Weights of a small transformer language model: MLP 1024 tanh GELU.
Each number is 128 + 32 x the weight over its row's rms, rounded and kept within 0 to 255. Layers, rows and columns count from 0. Numbers have three digits each. The size before them is the row's rms in percent of the matrix's.

# q: layer 6 attention query, 256x256, rms 0.133, rows 0-63, columns 0-63
# k: layer 6 attention key, 256x256, rms 0.123, rows 0-63, columns 0-63
# v: layer 6 attention value, 256x256, rms 0.097, rows 0-35, columns 0-63
# o: layer 6 attention output (transposed), 256x256, rms 0.0879, rows 0-35, columns 0-63
q0 083:119123165135126181062063106156116187089161137139116162118142129135160135169177127160160078120126115117143073137171105125106163128118082185108110157119135113188128125095137135130154130147136160
k0 086:160138136047073164163116106197124191125076151182159126152110165149124136073121142126145113099149112097153092116175186106126128119050098089116168157155061099133098128138113146139162121118112141
q1 091:101162105165155177114110184103081113150133164138144088135108118084124086074099089120158092095139119138119144163124189136127109151167166096121140129141143172118163115148125121123101127142097106
k1 093:095203114204152131122082133123143137090115126126118093089145145142105147130124129106124152140084167148105181088140092142141068102198116141162109114106158155124162208087181104154136109156085166
q2 090:101140194144160135090145126114183131118082197162123118143097134130105178150096166154085097161136132106149081143066099079104192120151145163133127158083117127192156149097130181096129128158120183
k2 090:156149128170116181109122133119149110147073127122137109148120144114160085195113171104078135061113134136123085127129157125094168180120120134162158151124139130107130105081106113124172093165143109
q3 085:105150136140140141139143090152078138115101133094109126078138120100144125095164095118100072121109160067199195130145142108110173117119138145144173138134097140203112090142134085111151078194188131
k3 093:106075141099141144068148130139139123134143079131078132156133129104117160153117160067072134117141209150213150109103169133080163135131169181111131129174103144127084087102120048172095102146138118
q4 084:163154123070092112124067129161125110130100103164118064105116140165105134118100141080175096145122047098159125109126124106123161120091152108161190126116196112122124148139128139150102113138114110
k4 089:143102073123167114124098123132123190131165096185133102131131149118142144120075097103098136134142100130134108112133169142100140110126111144158074168119102123147114121128158132165132077173116128
q5 090:097175097161104134129117136174162132098117099065128132155139105176204189217161079102111120204154142146142108150110091182096140129131134132116197134180128103171106102123171061127112134110118111
k5 091:138116092143079116096125161161084140124168105131146188107110138165236107171080095163168098159130149156160165179181116161068135115114094117113145140177118111132099081095126150149102175145102039
q6 090:139186158075082143146160123094120138091146130135185175113115156095164132163122104145121113045169162129107107090123110083113082098081129139147076116155113198121126113066093177111086129117119131
k6 092:129101079096134113098160143098048172144103153104170165137143117121146153089113180130156204114113135133144110132080110063171056050132138134147073153140101104136066117105095085074139141148104110
q7 086:084189102105160096165142171077087143144114148174107108105158113115083118134096090107131127127122142090098146136114194105116105106134160104108090140114180157151190133121156097061101110084158122
k7 088:085175198118118163071159079153143120158134174156173090154160134083153152129107108088119085149084142133174217090124159095094151173123159117151118092097137067112187067113159087119117111144126202
q8 083:145141106131137152162060056126106153165147159107124166118134158151149095093161078167105132143076160103148131124167200136059067142126130165112068124074178134146182109133088161164116145113144136
k8 084:126171133132168170124134155161100145130103142134148093120120153113186158062147129159158111183115177134089145122133151083074104116110111125110133136141136108165149174150118141066175100159123151
q9 087:149161155159169138133163140138088108166074123193169160083170158119104174094148159153158144159153075094077207098126105135189161116188186138162135079119134160071131191202138113154115163152144146
k9 083:068133112093122122149149176079123185102144202161095145016133069097122074107166098080123135100127114123138187098068091174142133046107143129204117091085161195122122138162111126120133103088161113
q10 088:133111141139188152104115196128091144134133135090073127194114179117136147139156121134153106126129183151155141141065077136115128138135125111155118113092113088057063119150102131131127136104105067
k10 095:112117170073120113146096142095195095168129095080145175167137146079123172174095125132117148141171131134100184166139094163090112142128093137150117182122127139131125117098084127081111185141104111
q11 082:153142117189143124111148123074195126102154144138110179134091130055057155122133156139131198086169141092130134164165117080102105172121113136113074077098134157166208136166172099115136139154123142
k11 082:153103145108124172127145082058061119121126187100129112132139100142053098109078115110150113115099117149079112071132112111163111132114081124116184077122177097152173102085081111116096155170108064
q12 083:108153113175080167088150142172129161166075113198117146084157106096119171122196070070102148126167143151062132140142155090128211100151140118080115168202049106102072082145150118104109096126118132
k12 086:117168083130142093089143118135123108131097138175128115161165127137039167129156156072158140061103115096074117124122143124100095127176168123080121113126130138097132112192177120125157083121077172
q13 081:105111130146158133106207094151150066108118107115075091110106107098136163098097087099128105150146143117096113154124158137103158085125179153111099159112089097119136149086125096135226160106108105
k13 087:095146140183122150099179147166177080084105132134070092133152166154091091092122149146148059194137170116126144147091097101124101157126167119140108135124114165094084097093171115163153160129111120
q14 085:131142104153113186134179098078109142124131110161109096145101172093110126154063137119121081163140110144126146153129165088085212173158148143123075130133166127075116144097095133167162154160084095
k14 090:097153061155133130101165107080085172131105126132114124231114126109115149102085083098121107066130141150177102158144147128097156186150121188092165162090111147165170195084128131085137132098095082
q15 087:147178105076148119190097086176085147067105129181127107101133128129121181131114132197130099131066103139207141127142160146128076168114128132139160199096164138129138133074046056095181185104166085
k15 094:124182100088129157154112039147165165187146116141094104134150130158149132153149125116136165146131127117151123218125162182148157122139114167110124145115151093145200117136139117099146121085162087
q16 080:206138086098108080162097147148073135069179114092165134123107201141121152091140119142126056178152140136110141106117215081135159136052072130077173158143145146093169119156124132127144118127142122
k16 087:078173138093113103133141120146150113145106124145141185161135113079160137072092076164165134117124121130124142180057115137110160072138107114095149127100154089167167132081130148145154155154115118
q17 082:096153109116142129163121107171161189144153137086111169195110130116121150140152141157155120148154137183157086030114098152144137110103114101142108134163101106123131135164143133058171093150131144
k17 085:185135113142144160121059120110101072120124148124136111191171139132152140155107111152145127089176105160135104087114066128133078091128164045147140164123181117137078133088096126085150163137134141
q18 081:120128142107074111135149153102170116078174151200116150177114102154143088117118156082089155130093140079059166139116091159128137123145138163134093103086098141094120145224171115088169172153096146
k18 089:089113106179092194082087143119067145085110122159112145093141107170129082121120108125147099155089099142081155147105132152105131121164169190136182049172086120112069173230103156156146095143090175
q19 084:132135117112152177141178159131173113117162130131098081190094068132112141110113112167164140115107096078094065158125150158138103136118212133071147126128117146091137056139124121144135103102151114
k19 085:164116150092139156158062114179142171153104121148103126146162115106141156162113210088085094108094112156150070141052148121087157163158147164102161122069108142124160179123093130208155112106136146
q20 080:178153089190196149125143170139067169127125096101105127075137183103136137112128137106139106111085112111119140105155094124136160154087138118074156123081129128172197138192127097128102090164172138
k20 086:116104128138169091145168090122123097168144099141154148140149133158153140147132105153116164128097117150105142188168115125155097126071056120037126122154164160164188116139081136127170096163243130
q21 087:113102147149137138130134155170103105078085139130129148137175123157125144099161110132113155123147110130155136139063095119059155122050122080170121122117165091063180138139153156154132085096119112
k21 088:078130082165105079166191104143087123095076082132157138149166108107094123137181080173092140124138102157138153139143113146128125147119128162055140198088193126080168171106168122144115093119094160
q22 079:132089148096134173131156059134111153111130131116119163181147151199148103093186132151137154177164155100131138123095085100125168141157147153118214115122148156105156150078087103050109131128086107
k22 085:120149176118051153046120116130169106128089133159124157168129126149170148104161139153130110126131057135147098162134081138195160126123120092123155114128146030116145103085149145169136121167103121
q23 083:108093118123113073192151161156116127146167115135156135136095136180091100106168105144120113108091069139118134086143110147139113147159121092189076107124084110105136123178159061136084126065152187
k23 090:169087199169147086163079185148150131137104125162120117117152119165198082181159096150106175091130106186130127134157069085150131134173134066149128112097176124139117143130081088096091111079138087
q24 081:125124197142124109082106108141070108204209106091123120153062129122136153158123132171180127115162141201117158121095112149129085141126138134162119107187128185140141162110152145109127131126134128
k24 083:113112149103161207140129166131156150165129124110099076114141120116146090100110096098158166082177155133167045131089155139130153081151140094120131166135125115177137177171103126135164131118137095
q25 087:080159140091126131111158091120113133168128097096103162128144169104181109175158204171088133158106118159094117183157092146104103101114155161070145064149133151119123172135129106158097084141132096
k25 088:142110129136132138113108128132079110140124167181142068051198145124125118124151147136164094086093168129140090136154139102201118121153154145124155124135132153139117103099127165152093210155159103
q26 090:169105181114156193143112161077182097130102100054118162136088113104128139128141144117127118095152149146095097116164132088097119041115165120102137125090161121099146160086162151130134136146156144
k26 089:150149112113104124143133151121179175148126176145117147099125114145093149118149191124116128101162127108195093142146151110114110071166166130089089210072143105120087101119106178118100110129152191
q27 091:091152149191150117148182090067155112174146115080148144126173147167097177149105140153137126138120063139130139134009132117131115165203120087093118158104144158149136113094158152109191153123134112
k27 090:127076178116152095139137139113119139123070146132165132137140094138109106106092112148145143099110173189100061139119084170148098188194147110144134113095127128122119153049168170160135093096158132
q28 084:099149128156135084084144113134093130145105140135117096155105143171117134156078171118155139091121150110111048142143201129086086164124152123092135103187127067162205176092112143095096101113116133
k28 090:110122081130108088143159110178146156114111140143104128094166128099142122113101118159098138171112092132168086145097201099107132152083065126142178136114108110060136106073186167076205076145069092
q29 088:122089065111103141116100130132176163150164094133210095097132128149117199118139084081141104164092143130112128129079092121115161110105128100185199129080088164104139026155103133122188130150166161
k29 093:152113108141162104113115093126189129136131120142097173145107142124140151166136124134112147142125088085166143134129121146070143105104185084151087148132133119108146129188128113176180073136113151
q30 088:205104106130079127109117115131087160181114139149139157142163084058131102080120151126128099077150117145151133105158137119167134121166075059101177174129133128157117145116117111084142115148126145
k30 091:202140144136116106145155125148159119075128115145188136124158124137100143108120177075116090102158079124129179105144139077101138114117068142161137166178156105182151060132122151073134053178112124
q31 083:167108135140066127104152169151145176081139069179090041119080130141084109150159104134165153086143094107109142128131096093120138139123136126157205112094107121101155168129123106094128143129134082
k31 082:069125069169097142077112110153192152134107125138093166106138106197089088158096145124158196075156116167078154093158133131141123116126148128132162113113172137179161158117149105112165112141159212
q32 085:135157153079163123143060098099141190144162162085190094159165084085174132178146133119093104153109117076163136152106172126106196106138100079148132073110148158138196101118118124139146144092125176
k32 083:211137199113169195146075117138091099117090108081170123140135169099153099131040147090098159147155145130114143101101091128149106155141105112119140155092126115150146118120110188179102104138117153
q33 084:176099124196085149160098076145122072143123090131193115136083107140098105195154149106175131094117115114117100137155144101087138156091111113108100211139141174132035144097124133156101141135183107
k33 089:143113140106116156136158138096084128095192104109107132165093174167064161137090137110132131134180099124176102180108187075100093105110088185157094154164112118192086160166095158137130090175115119
q34 088:086135142107108150120085136103053166072112118144108147096116094181169141114122103100140099115092144137176152143134115188180093056138137130084218096168189073116036153194076159086089164118163084
k34 091:141185144173091150186132096142094147143129134133176089166188108177135146139158136154188143101118178153144140129164157131161130090143194165090174087148107193151119086154149115087121066131134179
q35 082:126161179106154164155136181156096188166102145134115101183110120089189122120126141194225087132142111095093085187149193106078144158153127119097090115120074127136110187145118072117128129096175148
k35 089:071114189087159147102139082093103187179084110095180103099150131142079140208112183130062190161053169168123085106156116071061072179133097112164132085153084122075141124150108129063113112089144159
q36 088:163118165094168169112079142171125117134118114117126074118097103068140122137107113107114122149151103175153168160158137156094096080094109090128093145119191104107105121243079162111156099170165157
k36 096:165112092115200140149102161115090159157121116163136131091094078106120092087120171136118072110143075161116120120161151102127145098164111128091153148102174143134183085189110121156153096170125130
q37 083:132133063166156154121101145139146172117121142140098078105151093149128164129076109112073130142113103172119173091152132158165097196185078139110090092099191131164062164088145117125119127121164084
k37 082:139173087150099102140092136083091135099118156201141123127161125133110128140114066186123054153102142083089109100179132182159128101163108119141148128164132141138156172067120097107159116136127116
q38 082:099078141124117080151197119151138093144137153123112080136090178107096105138150100104172153130113167064111158151114133134149112114100149164131077112098109138105195090181102113085134158149194109
k38 087:081128148157168090137128111148156060153095153121088068160095124115111114130127087160157176160082182112126163067118057114131167156100137119107086086066109134174085132121159169088211118124166180
q39 087:127143125213149111079115125044135158142097141141150106147105071140136120184088141141175154127103045095133083080139165071098068171133097136110122119129171132079121140164181144163109140113112167
k39 094:159127159158110129137140151084120108153129110095087098084137103104173128130108171123116079110147100141134101076104172096126084119133128114151093111122150123142120127176123148126122122120091111
q40 082:179104157077132122149102088124114184118126152136188182128102071097138106071169120099078085087086092178138089101127152096096151119135108178113160142083207166142091074057173199096111058144098126
k40 086:128093130166143201136117103126155164146114123121169156145113091105124099086137073141145078089168081143162106099131146141081113099156133126151174167144135089161140095100159158101126103153129105
q41 083:122111016170169157109104125170084126161131177111136090129136131096087172089102116088153131198132179115153178158120129112125169133088107130131149094130137160172127133079117117119103064106089167
k41 089:123125127058162167089158093122153126065095118094131137156104148098100114212129134106125145162102122128148112132105165077067182146138141098140163156107102115076086085088129093131200075134139107
q42 081:122099107142138096078099132152133091103122144122082122094105120148129173172125088147104133163151134069110117060120080121117149117152126116160141098144071116149128185096132152180103150134197113
k42 089:192107088189124112129152140140131191124137104128167181105111106099126093121115187126103116125126092094200107139196132178099168105173143145139167113112130056133141143187145129073114152127178141
q43 091:134115140110118093117101161091137086093118148207149148095161136138077157164114089182126128142108098136133133164154131101169132130152183167116157059073112148117094122087133113151140127121092150
k43 090:114085138162157119131132148171100117097122172165139094084116157164074106125153138135120171140093089151143143124140100168120125145195099104154205148119094172096125148134197129144068127083157133
q44 088:126143142137103146116169127079115097145108137150091127116116192155123152097143086132160165156130124153161127127119107160162082000092157117129094156147073164192106101138156156137106150097089142
k44 085:129123114103147074141102143134098107181179104089104121132094123096103116136128095142119115158151178088164177089114155126179108102109172158135143145067096099125102101182104113107109178134076114
q45 089:170138071167123136206149162063136031215135149115125107160139097106099160138118089203158162112149096127124166129171112105123119158138052138099076160090161139127131136115164129134108132144083142
k45 094:106142111161151095141135137141162118104119150094162123177117130140143119108077062060146170153118112150085090150131131142142106168176137125139161141068127103155130157121136146077107118177126126
q46 083:092168133164161125115099161145109120150123134100115136137184131104162102144139096173145135076156145113141092130139169089126150099131150195156118184130159100152184108152094180141140103165120169
k46 087:085136138070185129136142110135164096114071125106133150152127103050170191175126142137204191136151158134119138116130122073085083108150149127127116122146123099113096137114082089112138151140143132
q47 085:129079133146130182073082127090150129134134130163099103140099100105150134117111089128051093105166159159110097087103167201123054182080151171120141133128189154105147138165078164150091105075143166
k47 088:158064142084106137106132152125099189166146129124087129170125130116172120110134123122107095149112169177094164085109184097122118109083109108170114182086133098076108114135123142132129163101074137
q48 078:095157136124139066155082114083147106176053122112112148128194126172127150080092162147124157093136069139144154101149119076129111085145120127221092128107100085144100172126074114186184147144120085
k48 085:111111102157187192123101131172108117116123090051139114148115124100149110125093128144148182201113084157084135128131119182131091062110129134125122151189141098109164092128164089157157124134118095
q49 086:168051139129071161189193101110106144116149119114111157106134129167112156116160098167147113079134068116091181071129086144144088135080087129094152167130177111086195176146122141128104086159096127
k49 090:098127111141117111108158120107198078185077134083139090190116129155127175136092078106121119147108127120116110156112101151077107142106125149142115092090114063096129170169153112091098107082134140
q50 088:133121218073114153129159088116167143106119118170116125126140127096123158106109127043123097117116117132179165135169154098155197076097095101150113137114101148078160130135105128127125132105108154
k50 090:156123147118137133135107059109140151131157188111090126108164130074138162027039162100074119106107107169101130152148172142129159136131134159069161173136165126180152134121139117112144111102089184
q51 094:123099099084152066055170131160129145088100078077094131125141111079130134169091104166169136155131092110096167096103098118111137171153153146165163130128102093148137133100125099137145079138151148
k51 095:121119108117149087152089152175144131125172102105089095118126100116122109146143077107132086168083099118186157060137136184143141146104136053124089138135180105073108175136089107159135103096149074
q52 084:120150172127128038089142063153144096125124152104106101154117110125076163123109146150112154121055111112068094186150152137131133070119138063114123125084140171138106181132079145110127113158143080
k52 083:120069114160126117130159154196086157171156085139164166152144165111094054135129149153131171161105128195123117160113133144085147144053103184156120116121171118128109166109126160123164080088100144
q53 086:118138114179169101100148093135139129202162104116120128145131114071172139103130079128165148121064094097151147129069123071143156148110172119140138178143128123132149184150105113151165137061129113
k53 092:175094073136117123126098114142121103149139080100122102050172109130151173176121091100187169100106130143106163116112081101156134121092111109110101058121150116152123145135123198087116122147169154
q54 084:157137094135158159097115080111101128101148066135142071167129084187160196231087083069119128165137118108132145130155114112088073149073125167136175124108134147128112125139117076150180124134119133
k54 084:100054076160120111094142099205092088141118171112129101130119121168129180115160109175088153149164145163165109152125116137108123096124087093164087116112149124113139156097136103169142109115112163
q55 085:164173095178065071101131103145102154129141198177120126091146166147103123075122123120122101084156076084100108123135148107165130104141059183141128164131116110125120132159079095173204100131128097
k55 093:155182113172165123152146074089154198109153148144081102148125100105117115117104113123087069139126110104144102111091209158153072146081119147142119122086133145123119150135118123154136147115185191
q56 085:194165138170155051181153133128149117106058128089159125131141149086144146098163094144142162065131103170119114108131112122134114117180151119105144086123164165121099137111142129115173161175152161
k56 094:150106142128136080147141164152107144062113141162106083110103080169096094110155097105122133143138103203126133127078108159174065067070165138170136101136164115062133136180111171197185101156150042
q57 093:181126131183177101121186096168131152100080119130157142182122093103120150117116133108146119127145076136113092104173140173090131173107108187180172127151149099107195114140076143157112129078138128
k57 092:174092134116137138113144160045136123152091160140159118141163078108082111118121145159171138141069095083085117082152181091123081155080104143133100134137166076092196148131130148132181128109086077
q58 084:092173153156135146137121117101167157142147124127177087030159123150166072075121175177120133181132085115108128106225108171095123115121121115082083127122192156188165103152082164124179158081135091
k58 085:150064122119151142052116111156153134113147080144090197113159173148120153097080147118093059152128172076104125093074144133155101173131161064122147133116117141186157157153120131154137101100106172
q59 085:099168094123164178108167107142146110172128100180079107167160172075099179131146135128106145154088175133133106096138153086083154146120090078105068132105106127146123185178183158128129089102116139
k59 089:094138114110128135099113078069127135148151102073138101120156152121159139170094139129111124093142138160151066099178166108138183130090183093081126138117169113154163158154117110124115143135140133
q60 079:121144122132042076091147131121142122127147107168127126132154140147112101083122171147154095144159126174126214082097154166175096132154141073199101141112096140097145094104147065100161172111166121
k60 087:102112086116099087182138137193204077152091159110124059129118109108091104117162102136116146164124134162103105126151117142125114088134222141128149131155091109153136070133160087148177076178108068
q61 089:132097180141073097163153097140096132144129100110152062131131122118185095183165140124076109091102149150128117104109108115149130081103117115139132143149084126191145116138098140137132136103204121
k61 093:157128155120117204154164088097147114141124112143127147109160121078136117161122126135104082118092168103138147136120125053123112167108089165111091144183075070185110102152117101133090130092105141
q62 082:089145081128124112129160053138054142113095180083115114112145146124134153118144067174125187132141153111095185161138141116132080133164085103221120139138101097096132143167143088144138113073177142
k62 090:156130064149169163139118159091129145145079149090217104132092143140124121112205068092137121067077057183110116078171095222151073142153109172124201120147104094124104108145106134095141137112151119
q63 090:107164098163184126102121095104136105191085150139145112119149080090126137067075187165155108082091089112150134165123088147128138103138136107139138092169132148140141114128179084176129113138117157
k63 087:142124091101183124104175118132092175131120186177138187129182118062076129100139134158125167153141185123078167154181125105128101117123164149103096085158095150073178119151142063130105133142111080
v0 099:155090115055068091054136111124120167044097168128093105128145170118209149170101183093149129146095103119124119079099143140150073183104148098126177147128115128117110112080126190186137140107180100
o0 092:124136111117166150170099170119167065183060135118132133120100120105139152111126157137133123190143129118133252103130114154165118109134129108148110117101169115119177066157142181109133139146127145
v1 093:098166120114136155138137103119144186106167105180134112098143158162091147132144167128127115102134144107153063116183170151123092102097146124101075137137140189120195070105132095191079147171133146
o1 087:090147135122101127049103133110136080130098128127182134141132115119162129125104153132105143101144151123079200139184099151158134162133139129178141127118164107188107151074157132142119135136124099
v2 089:139121109168078066058135095182154125131143221154105154175062125128110087113070094127161134137199135134163079145130074136106137125089128169106156164112093067115145098136106138107119102177069078
o2 085:114145118101168127156134167140090152182162165140142172096110109101103179095114182146142110107132108118102161076103132093134070171025122143151090105130118141125138103156149121132168141119124138
v3 107:125160135144101164182105088081184125147143120091116147101146088128079159148165153121135167132138154129160145185173125081101142160133151136100138088131104118122078153152076057093082153172163110
o3 094:126145155156105079088134207129131143065117142134144168139129106157117092155159126119098099117101181171098104098083096131119158120169166165113157090170122103145107102081157087140113161063127116
v4 094:083117108154200130033135116109158110136125123188165179141172126154130111160103171170129129208117115128117132136138170096088128073109141070163059144183106066104165054117145105103141132162144145
o4 093:084142073187116101115099132160074158126144113149057068133140133135135131130161158110154115129208152092129112107167093137141111150147165186140141112122124130136132108155109220236071151050137093
v5 095:161113168156186107157141145169154128070132163087176132150110147143124131117143107071057141178045128115119144145117072090191131098146156219122155155133131122061118095111095102098104139174102107
o5 086:197124137169116120158124074112096068151124105150167202134184134089117123125128152131104131098123103141118098160084194095114120076158139162112102130122158119100158150093125175145135197107075161
v6 097:132104091152105121216095144138080081124139141129191103127166105102132098089102157130147117125090127139201088104181120088131120144137095101170090132079161123119109104083136065137155137123155130
o6 087:172110088085121126096103097163117074107138160122167144115134103160170181204134136124130110091121120065125044118065121062089200094091081139135132104137114076176132154134141069149122125142124168
v7 098:142061127145110118164151139161176106137149036121165084132179137105134117143121139108108152171121128152134190116106098063118185120189128123098163136105161127119103119135121147108151098087182129
o7 091:107141094126162139137110154184096163150095171076153146097130113108127092092106141093122107129139133100120092100131090122161124107159179130113103061229108126153132093112125122148125153137096103
v8 089:173144069121084107107107085182147139135154141173138137123131157075090124159148097167135117094049080145150137137089143158164175122084164124152157126157116120148152153148086157108126082142090161
o8 083:114128087118052141174144162146092148148154076077135129142108117071114168160139126136116151129141133085098108116101204122100117133130085045106122154149111042073011107155158160097115148106116105
v9 094:126109153102101140122166106112148109161193149145123081149151150131095188124146165145132122170116164102122082125075147108099126101126112113131118129162123181057148092102125139205132142105084107
o9 089:103195064123120098138078095181172109157130091080127155112114130148176164093159091125123180139130115147099126189069136168131157137131080184075120117092121152166178115111157095101172083111085089
v10 092:167127149144122141110095100111153133148127150067116075184168124107139171042113120122133079130174148142048148124181119154105131169147119139140105145102126127131095153168186151123160149125122123
o10 086:131157177134187122074136089086125148152100140120156143081159131104128157127113139120103132103059076177156091124144166123126111077126128172166130122160147114159161125084096119129087076118182148
v11 091:116149120097084098138130118115156117108159091139071094110124114133177109163177133115149100105134113133189153115156092124150136108162151173130124110188142158209064185141141089118143121168135106
o11 092:060056094115097169091161153116083080114126146061164128119184199122150160164153095161137106144141188096126201077121105170131114184165134091189113132141139141145103135121144126088121109089150137
v12 097:137121152099136163079173144133120104080192131112112134120133141116124136219098157124177111106089103109151142132152109159074101198171100102131079175092154093125105147164138125156160138101074152
o12 089:146115122093089143089063152103099156087157183187167145183105057079150137153142137109126147128086118142126098184157084154147116157090125186095177104136173112151102139060101141126121105162097108
v13 091:122164120089180183147133141128061095162082099119147130144147095151096102005111123160168072086086143143159184195190139155150137097179078117135081125122116133107145141125085104155106108157151150
o13 085:124133111124070094138075108163070151115138112137156119074117136160088106182061106146122142160065132116175120112099188136178135145058101133119230101160082102088142130130176087152100132144181123
v14 094:133125129161133135147113089108148124148152176127134099142119113118056113129147060125134148119107094094133121154185093138132160125096159089141104139080168179161107141072085099114140146096165156
o14 090:213133168105111085056147105126139143131107140105174105111108095123165109160171143176106147157119151173211102088104133111147152094136153133153160169089119147142127154165177132167129154081105146
v15 089:182227130089123106190100077079061148112109091159091180089183079122067107092176141166149094079100129139128128143109069140130092155144147108098115095123152237124108097159068140146154072122151146
o15 085:102123118094149080153122161245101205119139169101163178126119183123134113152113125183127095154155151139137157113157095165076131133178166110111149172122095102153125094112164133123133139100113122
v16 098:150144169137130162144163136148108131108151134173091082160175124129097135103139172095129170115169107109106054197091102107121075085181113122060077111135133074117128167122133120134126108133173138
o16 092:105185141111045161157089127138102100108100196175153169184126179136100106114179126120153118065115122140128120164120076159116112068100130169192107126119135104121094145144193047086179176175129056
v17 097:132189144128144118069113071108127138128134183160179161108131150147216073088132099185112126155165165132111136128126150145154182091175138100096139077115098099117103158120080160148129115079128153
o17 093:090143174131143152179123157144170112139160112090059120135138055125105169165093188101111116108091168075152076114124150151144134186157160099114079160100110150080142133102121104137119100119115098
v18 096:162133112101182168120146199112096104100097127063157121113135176085084149115128140075173163186109166122137123137121179154016115135115170123152145130101128068090114132161137127091079112125092124
o18 092:180126105197133094094146148144141125150162122153120076179084150064151068132149109103133092109050140130146107105149125160162163177136121112151179108131103116124105140173135075149083104176160146
v19 089:127136083144098130137070127172160164126106179084112090115155120087147199128157131113079186151137114074099163130088100101100131121128090114144143138040136150181108130127192076139153089092079101
o19 088:148078078178059142115158137157215089100164150134123110102125095174113169171154121154097110157159117217108097142175069153131105087149094107150138126105145183117049187117154174124153146165067154
v20 100:106109131108129174072100138149085131169169140166105126100133123171111095171082069102100141133161129085140179149149141150126177122152115113088125112177105096164146182126138156103125153139126114
o20 092:168128101145141069131093042147143158160116116143114088167107098139103137149154069156122110124074121122150055146088127129118120171183163114093111091157108172110083124102145164201087070122153137
v21 099:159174122148238163150128131141102092127190119132113125107144133096115090141146203123191185126127123124171165091150145064137127118149077101087118169090171142204189114134161075076102124087101138
o21 091:151074093098103137127151146138129149155122132141136094200095165143166152168116163167105145110082108144154061098163143138079116167138099168141109183166102128165130160177090145159098043047085073
v22 094:138148162117123094109135136145169182182101092144092124130116169121137132164101133058149094131149107142100136107149119158148132177091150121161176161117121116101117132073149207150153144115088096
o22 085:094080172134155104134167113103135102149131158171105125136091135123120145129103125074088192145097093127109132149105130121175126163145144086075137114167081077151198100158146181102102084108161139
v23 090:086161114068208149142081148104142150140108162127156179129183145088116149047095137150133118163101120109107094144127125125081167123053158154127152165133156110106128038180039141146150143137116087
o23 088:159097156139097124107126147156140136070144147078122124128094090102119076086103175123153097132098112124172102085061133163129154088133132166132139155163114144166100105149144098149118094148109108
v24 091:142144141082087165057091130172145114133142161150113138130108135107128187170104156165077144117063086119161078131140069102102146074129137173147153128123099129173146108130166172126095126192139133
o24 094:088174151126107121160115169060095136150149155113156176150149141168140126095120170110084174159184137174121173098110158168120086046119130104126076138130161114090147155096156135144122104121104135
v25 096:163124155096099099088122102154101156132146147116106147117219164163124190175137087071082173151122110074093137104121143147192163105081149093132148117142066117161126165049105146155164161164131065
o25 085:157126069123082084144183130111114105101177092169143107162203092108144158147137141153178137108110080176123200109149122157189103174103122066122128075120177171048140143085147151124080132119093116
v26 095:129077104046067099174156098174122146102127161087138091158082156095099139095070115100127071185152092105149112136077019111200095129143120126103089161154103107157114147115179150094138105136116104
o26 089:137157146074140170123134126141118098086178140118169105102165115109132179148108145091178198139151145113105114093089095128133168158192131081125081143120147137119128104093127126130124159131159115
v27 105:078093154132107119124081072144139097138131121083098096146091174161118125169089167186085157204132203092085165177132127111084136134106154085092062155145110096179083136103174135124119090146156108
o27 095:117219135141089149131121110104162127116070115154111138099138099131120134133204109144105129079108145115139114137147068134158159169178121126125112134200136185158127149112132079134164164143074162
v28 089:139112096114165184152128141133126135128135140050126115176138137104106123109173101111128118078089144104178173193081125117105064123175104068164102139106134115092147110092097091121185116199103125
o28 080:116115128149154190093136076103109175090165120137088121088141113125152118155102104075075133172078132213124156111162138182095183173181147192177134153088138099118101107160153071119138160175157076
v29 093:130107105104121079181109127138133148165118104128161130172129154170128086158122109061130150184127127103128095179116087120140155100094108121124125140136132167084028157162112061109099121109181138
o29 088:132139139100138098230121179089086087079117087107116144090136119143148108145124124130162196140199143140120121093136137117097137101092089137135119127124161074113108103139186098177169125149137125
v30 089:131209149063133092081146141112178094191135134138108157086126064116099092191191037152088142171136140067111122125109152143144119164097149169108165116123114109157136165146110119118143086098149165
o30 084:147115163129123146170082117088130149142181154152112123112139074140139086122153110142125134160099104123145148069115104155119089105131131133175150096096174137148105105130162208142105162042141159
v31 095:128089092139154115177096124104119132147147128129140115097138077155091153157113114129128129055111120154156144168085087128137130196124119157154144134102168119166130148101076058103146107171130076
o31 089:113122089146131082147201141192156102146074057133108099152092152152169086156153073164190071206137136160079120127078081186123131121129172099164120155108134123086052139145145061117151150081113140
v32 093:125172102152203142168111114100080132138103085122148157078114152093144125187093127104103150098086106100133116125133133118198150120142094092104131152063145151113099138125160077133116130139164179
o32 087:110147158099130177144090128182110132118131110149127160164125114126162139164163143108106140176118115131113094160102101146093128077114158141187166136170054095070108099114101158138129137099097156
v33 096:123119132129081088160108150136158169102096166150161122146210114143148114108098118141099086098130116147125172087111135154112104155144139100121110188159185157154122165095175110141080099073126059
o33 094:148103100158144134166145158143128154117097171113173124116142120141124182059128146136118137132197067130109134110140131108144117104139136107085167173151187084076167103152086182095125113117173123
v34 100:146088173053109138066107143169152168114120143152168116135099149097153133129101123132113166177148170155133108086057140102125147124123187092154145113184116146126082171138129157106136094104148113
o34 093:200131110140161147153179150098133114119098115149119114105164134136115174112134139078165141108155150083102227141176125092155095142146095134120125136105207194155229123140103054135083139109142116
v35 098:198137158103169135147092169077167142148116114123154183103136144152079130115093234115107159142138091109200103125132079143061093105159124090157145106115196076101158068047146116186112112162209165
o35 091:153080088134081133122144107173180153145096128135124124186118174080120157109082166124177148119121119168152108137152110136128093171151177147060169158122087145121106115106150107152182106114119184